Part of a small language model's weights.
Architecture: biases, tied embeddings, attention and MLP in parallel.
Training: 185M tokens, 3074 steps.
Each number is 200 + 20 x the weight over its row's rms, rounded and kept within 0 to 999. Layers, rows and columns count from 0. The size before them is the row's rms in percent of the matrix's.

# layer 11 MLP down (transposed), 768x192, rms 0.135, rows 231-256, columns 64-127
095,228,218,191,238,162,209,214,221,214,177,203,170,192,204,210,203,190,236,206,217,206,211,234,203,215,228,213,180,223,184,214,216,188,203,201,190,217,214,233,235,252,222,212,194,203,229,207,216,191,181,181,212,213,220,171,190,197,221,173,200,244,197,202,192
102,199,208,222,194,208,213,211,239,149,202,189,216,184,182,176,203,196,216,195,196,184,195,228,184,183,188,225,196,185,199,189,188,218,202,174,196,203,208,231,212,200,232,212,234,179,193,241,216,218,190,224,224,228,174,207,205,183,183,200,183,175,189,181,200
106,208,191,244,190,226,188,193,182,207,224,224,211,231,207,189,200,194,194,184,174,202,210,216,172,242,194,221,221,210,196,179,204,176,228,179,208,174,206,195,175,174,258,197,201,186,215,199,180,163,187,214,232,171,202,214,200,203,162,201,207,227,215,183,218
103,208,201,214,210,201,179,196,189,208,199,223,208,216,241,206,171,183,187,216,189,218,187,207,223,226,137,193,211,199,192,206,187,195,194,204,182,215,220,226,200,170,197,189,184,194,180,202,184,202,194,224,192,213,182,198,161,213,201,197,205,222,197,188,202
098,207,159,195,217,218,214,228,185,245,206,210,189,208,164,177,185,226,210,183,215,239,205,210,190,179,204,207,221,200,221,217,194,216,192,182,213,222,186,162,181,228,213,202,201,238,186,177,216,199,190,226,222,184,193,191,188,177,195,191,195,231,165,207,218
102,191,208,198,161,221,198,218,189,213,179,210,160,196,195,241,182,232,189,211,202,159,229,195,188,195,165,161,192,182,196,181,185,199,189,199,198,170,197,181,188,226,170,215,173,214,194,218,200,175,181,173,205,212,193,218,239,173,190,204,200,201,179,211,169
092,201,207,198,199,223,183,182,207,212,200,190,171,205,220,198,217,199,189,155,188,201,184,154,188,182,261,194,194,216,216,203,169,230,219,169,197,226,232,228,223,202,206,190,196,171,220,196,228,202,207,227,244,191,199,190,216,180,208,213,218,194,165,165,195
082,209,192,227,220,182,178,193,211,207,189,199,197,198,169,211,185,249,178,212,209,157,247,178,188,198,153,176,146,235,198,209,200,197,221,233,198,172,180,150,196,209,192,185,185,220,182,190,206,196,192,184,183,219,183,200,168,219,188,240,215,191,178,219,219
109,227,215,202,193,210,184,213,168,216,201,219,202,215,214,218,231,162,188,243,209,190,181,209,208,201,182,193,199,200,177,203,220,208,241,187,221,194,208,242,179,211,220,178,201,215,187,210,218,194,223,177,180,183,193,166,188,215,224,178,200,222,227,168,200
096,178,176,190,206,186,196,200,203,222,186,202,189,186,211,178,206,204,209,198,221,174,229,184,223,240,192,177,182,213,180,243,222,237,220,215,191,199,194,185,208,223,268,196,196,185,206,212,179,159,215,182,169,222,205,196,216,225,199,194,197,219,165,192,198
099,234,199,225,201,158,204,165,197,200,243,187,223,203,220,206,191,188,191,174,216,214,187,220,229,195,182,196,183,200,199,215,187,224,177,217,196,194,182,193,200,185,215,193,206,175,191,189,192,203,183,183,171,189,171,194,160,229,170,233,180,190,185,221,220
101,219,226,177,199,199,229,176,216,186,195,205,191,189,205,191,195,177,195,188,190,219,217,169,192,173,178,212,197,187,224,235,189,200,256,157,194,219,233,201,187,173,224,181,218,218,203,209,252,189,178,211,200,217,199,186,218,169,207,197,227,198,201,180,202
100,195,197,199,192,182,206,194,217,217,185,202,209,200,198,193,188,177,178,188,213,183,228,243,193,190,196,268,175,222,176,218,212,155,234,193,227,214,190,211,197,208,201,207,209,212,222,228,170,240,159,214,192,189,197,221,196,184,195,191,181,225,195,188,224
102,187,202,228,167,202,199,210,179,161,205,203,228,196,180,208,204,209,206,172,214,189,240,217,210,204,223,202,221,240,178,182,215,247,191,213,223,197,210,203,202,210,229,176,196,201,122,209,212,198,223,156,204,223,218,183,218,198,195,183,199,212,158,194,200
094,180,233,209,237,201,186,213,204,211,182,192,213,202,211,232,228,181,172,208,180,202,198,224,170,188,200,202,152,209,184,185,164,188,233,204,235,207,221,216,190,211,194,179,205,205,188,206,214,179,188,175,199,212,208,233,190,211,235,225,221,207,197,177,211
097,199,160,222,253,200,210,192,212,207,207,194,199,195,198,202,181,205,179,168,269,200,197,200,200,200,223,204,192,237,212,177,196,169,171,186,190,206,223,214,207,164,237,191,168,220,217,188,217,191,196,200,212,207,196,216,184,170,201,219,208,190,199,198,228
099,224,176,174,204,221,175,194,220,212,168,169,179,213,182,184,191,197,173,200,212,181,213,218,183,194,192,169,186,246,223,199,216,192,191,193,211,206,168,199,215,187,172,195,185,199,195,196,183,207,169,230,184,183,205,214,193,177,191,210,207,214,202,206,215
106,193,191,204,184,195,199,181,194,218,209,198,238,204,189,202,188,196,204,142,181,206,211,202,218,183,195,185,175,189,185,202,178,214,217,202,219,169,210,222,163,172,189,217,200,181,195,185,199,218,198,218,208,184,186,218,210,210,160,207,195,177,215,219,196
102,180,212,201,187,178,222,224,205,217,187,209,202,216,198,217,186,217,194,201,201,233,236,223,201,214,177,187,163,222,189,191,192,210,204,204,235,192,234,173,184,217,194,188,202,201,188,207,189,205,235,224,235,204,173,192,187,217,187,202,194,201,214,176,217
096,213,186,180,216,238,199,215,199,191,215,202,220,194,185,220,201,226,201,213,185,200,194,198,248,215,161,211,217,212,183,201,226,182,210,199,167,205,189,171,180,188,206,217,230,175,233,230,228,196,185,185,215,207,206,197,225,182,225,218,183,205,183,168,215
099,176,208,186,234,184,204,184,185,194,185,206,188,164,192,200,220,206,218,184,215,205,224,209,182,205,200,166,165,218,184,201,173,211,167,178,193,176,197,201,231,221,173,179,203,219,191,185,197,224,222,193,183,200,203,226,202,206,197,198,230,170,173,231,217
099,180,169,242,202,194,239,191,199,184,194,166,205,202,204,188,182,232,211,241,194,195,182,196,169,238,188,239,219,207,192,191,199,194,174,192,206,207,229,211,194,205,190,200,181,185,198,204,183,228,211,234,209,212,164,197,216,173,185,195,173,189,188,208,224
097,221,206,191,223,199,182,164,173,218,193,209,177,167,198,188,190,181,205,196,177,193,156,191,163,224,198,221,171,220,185,161,187,214,178,207,201,184,205,186,185,177,205,208,203,182,201,171,167,206,233,222,202,190,219,189,204,194,220,197,202,204,210,203,179
110,219,232,184,212,204,190,192,215,186,171,171,187,210,235,193,201,211,213,217,195,197,164,211,213,209,217,239,196,215,163,194,183,190,230,206,204,202,178,234,192,211,226,228,158,230,214,189,205,171,229,197,219,211,179,169,204,207,200,204,188,185,174,243,159
100,156,192,180,222,181,213,192,204,223,219,203,224,175,222,192,152,223,181,172,223,192,203,174,200,197,229,200,185,224,228,214,201,194,198,197,221,243,190,170,180,175,235,209,235,208,195,187,164,221,197,202,214,208,192,200,178,185,220,183,204,212,210,173,204
098,226,192,174,209,185,213,227,227,200,262,186,212,183,205,193,166,166,188,243,218,177,207,186,234,188,174,166,203,181,229,167,205,194,194,197,181,196,187,194,216,207,241,195,205,192,221,185,203,186,200,219,230,201,198,188,173,207,225,203,223,199,198,190,186
# layer 11 MLP up, 768x192, rms 0.118, rows 232-256, columns 64-127
106,170,161,191,189,183,190,151,193,181,212,206,213,172,202,192,173,224,224,195,168,207,198,226,193,204,206,194,174,219,230,199,222,208,181,212,231,191,195,202,222,194,195,196,172,177,196,217,197,207,216,203,142,208,198,206,186,195,161,220,176,196,229,196,208
103,193,205,176,216,167,202,198,205,193,195,198,203,197,236,193,213,213,183,236,212,193,180,166,208,175,174,215,246,191,183,180,213,169,201,207,182,229,223,183,196,207,171,211,198,187,182,208,228,238,158,211,215,203,189,225,222,218,194,167,242,219,194,168,152
101,214,209,218,202,256,154,200,201,189,224,203,228,245,229,186,214,179,216,183,205,206,185,196,231,192,204,200,180,205,240,202,210,196,159,196,199,194,190,215,195,185,164,191,218,177,201,209,194,206,211,196,202,180,206,221,185,192,194,200,186,208,213,220,200
100,186,194,202,241,221,209,221,236,184,164,215,203,204,206,220,220,205,216,169,213,198,179,197,201,215,202,169,187,205,239,191,228,224,153,218,214,201,226,197,230,215,210,241,192,209,213,219,185,192,202,211,226,193,175,222,233,186,172,192,189,225,226,274,203
103,214,203,213,173,197,174,171,218,167,212,193,218,215,207,198,203,165,177,169,220,203,173,199,197,207,228,209,199,192,190,167,170,184,202,195,205,180,179,224,221,206,205,218,222,190,200,193,199,198,208,207,187,173,201,194,169,216,184,188,204,210,196,221,184
098,195,181,187,206,218,203,154,204,205,231,208,242,197,227,206,205,175,200,203,204,229,208,162,228,202,177,168,204,207,187,167,194,195,244,173,221,207,194,215,204,198,191,180,204,229,202,214,226,173,180,205,157,186,200,194,207,168,186,188,197,175,207,197,208
088,227,163,186,183,225,213,212,197,201,190,250,188,206,178,223,195,210,195,184,159,245,206,233,188,184,226,216,200,199,193,181,180,170,192,208,187,241,211,187,222,201,218,167,189,192,159,179,196,196,244,213,228,199,181,197,230,229,213,186,161,193,230,224,193
107,217,209,168,173,173,201,196,240,178,215,212,164,204,222,187,223,213,217,209,197,212,230,167,185,216,192,192,212,221,219,226,196,212,196,194,210,201,223,176,219,170,206,188,236,236,212,236,211,180,225,225,195,226,191,170,241,198,184,205,213,220,174,185,174
098,197,182,222,193,200,157,209,197,196,185,222,180,203,243,204,173,194,226,201,218,217,213,216,227,176,210,192,198,209,211,223,192,182,191,189,197,208,202,191,233,211,217,183,249,214,200,195,188,182,172,231,227,181,165,158,201,235,199,212,199,217,213,156,187
099,206,233,200,212,208,180,222,169,177,204,236,206,221,208,206,202,199,210,179,188,223,196,223,228,203,188,182,217,177,186,226,170,168,182,204,177,221,190,219,164,208,198,190,207,204,225,193,177,202,204,183,180,193,177,191,242,235,162,220,217,189,190,222,232
100,205,216,194,157,181,194,169,210,157,184,186,200,218,229,200,187,224,196,202,217,204,214,200,199,174,195,167,224,213,186,184,240,210,218,207,221,144,228,195,190,195,212,167,204,214,186,165,195,185,218,204,169,228,200,222,199,203,221,175,196,224,176,194,225
102,211,200,209,155,248,205,216,207,193,219,192,203,206,204,217,240,240,207,199,219,177,202,188,206,179,213,170,191,158,183,147,197,176,204,213,232,191,195,218,202,163,181,246,197,191,198,172,217,209,225,203,196,191,187,198,192,192,162,221,189,191,240,193,183
108,247,205,182,205,199,229,192,213,210,224,187,228,197,216,204,189,193,216,186,229,210,181,226,196,197,220,228,194,197,173,159,163,190,180,181,188,154,179,190,206,210,210,203,212,203,189,219,220,140,227,195,190,188,231,208,217,218,179,215,192,184,197,201,196
104,214,208,182,201,206,207,169,204,164,234,173,203,208,204,226,207,205,200,213,206,256,212,216,204,169,215,202,218,218,220,198,162,186,250,188,197,202,199,205,200,232,214,212,197,183,208,194,224,189,216,175,183,196,149,173,191,187,177,162,213,208,192,209,191
095,187,186,205,211,213,212,195,219,232,167,180,217,210,204,209,209,204,194,204,171,182,166,216,186,183,222,199,196,181,220,198,208,198,222,198,214,225,203,174,201,205,212,166,215,196,184,214,203,200,190,235,180,170,223,193,185,200,213,216,218,188,210,251,179
101,194,205,207,213,198,190,212,225,204,192,188,191,205,233,157,209,188,205,206,201,224,187,221,197,215,201,184,220,173,191,241,185,183,173,226,184,207,214,217,195,223,208,157,177,218,167,216,238,185,185,165,209,215,206,185,220,183,167,225,235,211,202,209,189
104,200,205,190,222,173,219,214,190,159,192,200,214,201,221,198,200,203,183,179,190,208,187,158,236,191,193,209,232,195,209,198,229,212,200,189,157,184,138,187,183,194,162,209,170,206,208,206,171,223,194,191,203,214,224,183,198,227,191,186,211,205,190,229,201
101,196,192,194,194,188,194,213,199,251,225,200,194,201,183,218,221,190,206,160,167,170,160,185,169,211,189,224,163,199,199,214,195,216,213,178,197,185,195,184,222,165,199,204,174,197,206,217,187,166,238,175,196,185,192,215,215,195,196,153,215,208,225,191,179
095,195,210,195,202,212,191,211,212,182,201,209,206,204,249,160,213,214,220,181,169,202,195,196,192,201,179,161,215,207,213,213,200,215,219,185,239,218,213,201,181,191,218,216,196,198,213,195,187,213,229,214,204,194,197,194,208,221,229,229,192,193,190,209,201
098,139,202,192,170,196,167,189,215,194,243,187,223,228,184,165,237,198,178,192,197,205,172,214,213,219,206,176,212,204,211,202,192,201,217,186,231,203,177,189,218,202,192,210,212,179,181,197,189,191,198,195,198,177,190,182,178,217,229,179,181,178,179,223,220
099,193,218,194,216,187,201,185,222,221,213,211,209,208,182,171,229,215,238,210,174,167,237,218,189,192,190,214,230,211,179,191,218,215,196,199,172,185,188,209,230,229,172,218,205,160,215,207,221,198,174,179,196,187,194,222,245,228,200,183,205,184,167,184,185
096,197,203,207,190,182,207,193,185,185,192,209,226,184,180,215,225,210,223,197,202,251,208,248,196,165,195,200,217,199,234,185,231,216,228,218,193,216,197,215,219,202,191,218,181,235,197,171,196,206,205,191,217,215,243,201,179,230,207,186,203,210,224,187,243
098,226,189,206,175,193,214,166,209,204,188,184,190,188,204,150,213,178,177,149,206,203,224,186,191,154,199,212,213,205,181,217,211,197,209,170,188,196,193,218,187,197,198,224,239,204,218,186,177,206,200,175,164,220,187,192,183,202,150,215,184,212,218,229,163
105,181,198,207,206,168,207,172,206,226,216,200,184,213,209,196,192,212,190,190,171,165,179,173,209,224,198,214,219,217,239,200,185,185,213,184,193,191,166,198,158,197,185,185,193,187,209,200,222,202,207,209,224,199,215,186,218,221,161,168,225,176,193,191,197
102,156,209,183,220,223,199,213,207,209,180,185,227,172,200,181,196,173,189,162,194,179,208,216,183,207,198,203,190,185,252,247,185,182,176,214,218,211,200,204,205,234,219,232,162,172,206,222,187,157,220,186,199,220,207,178,202,219,233,203,210,227,193,242,190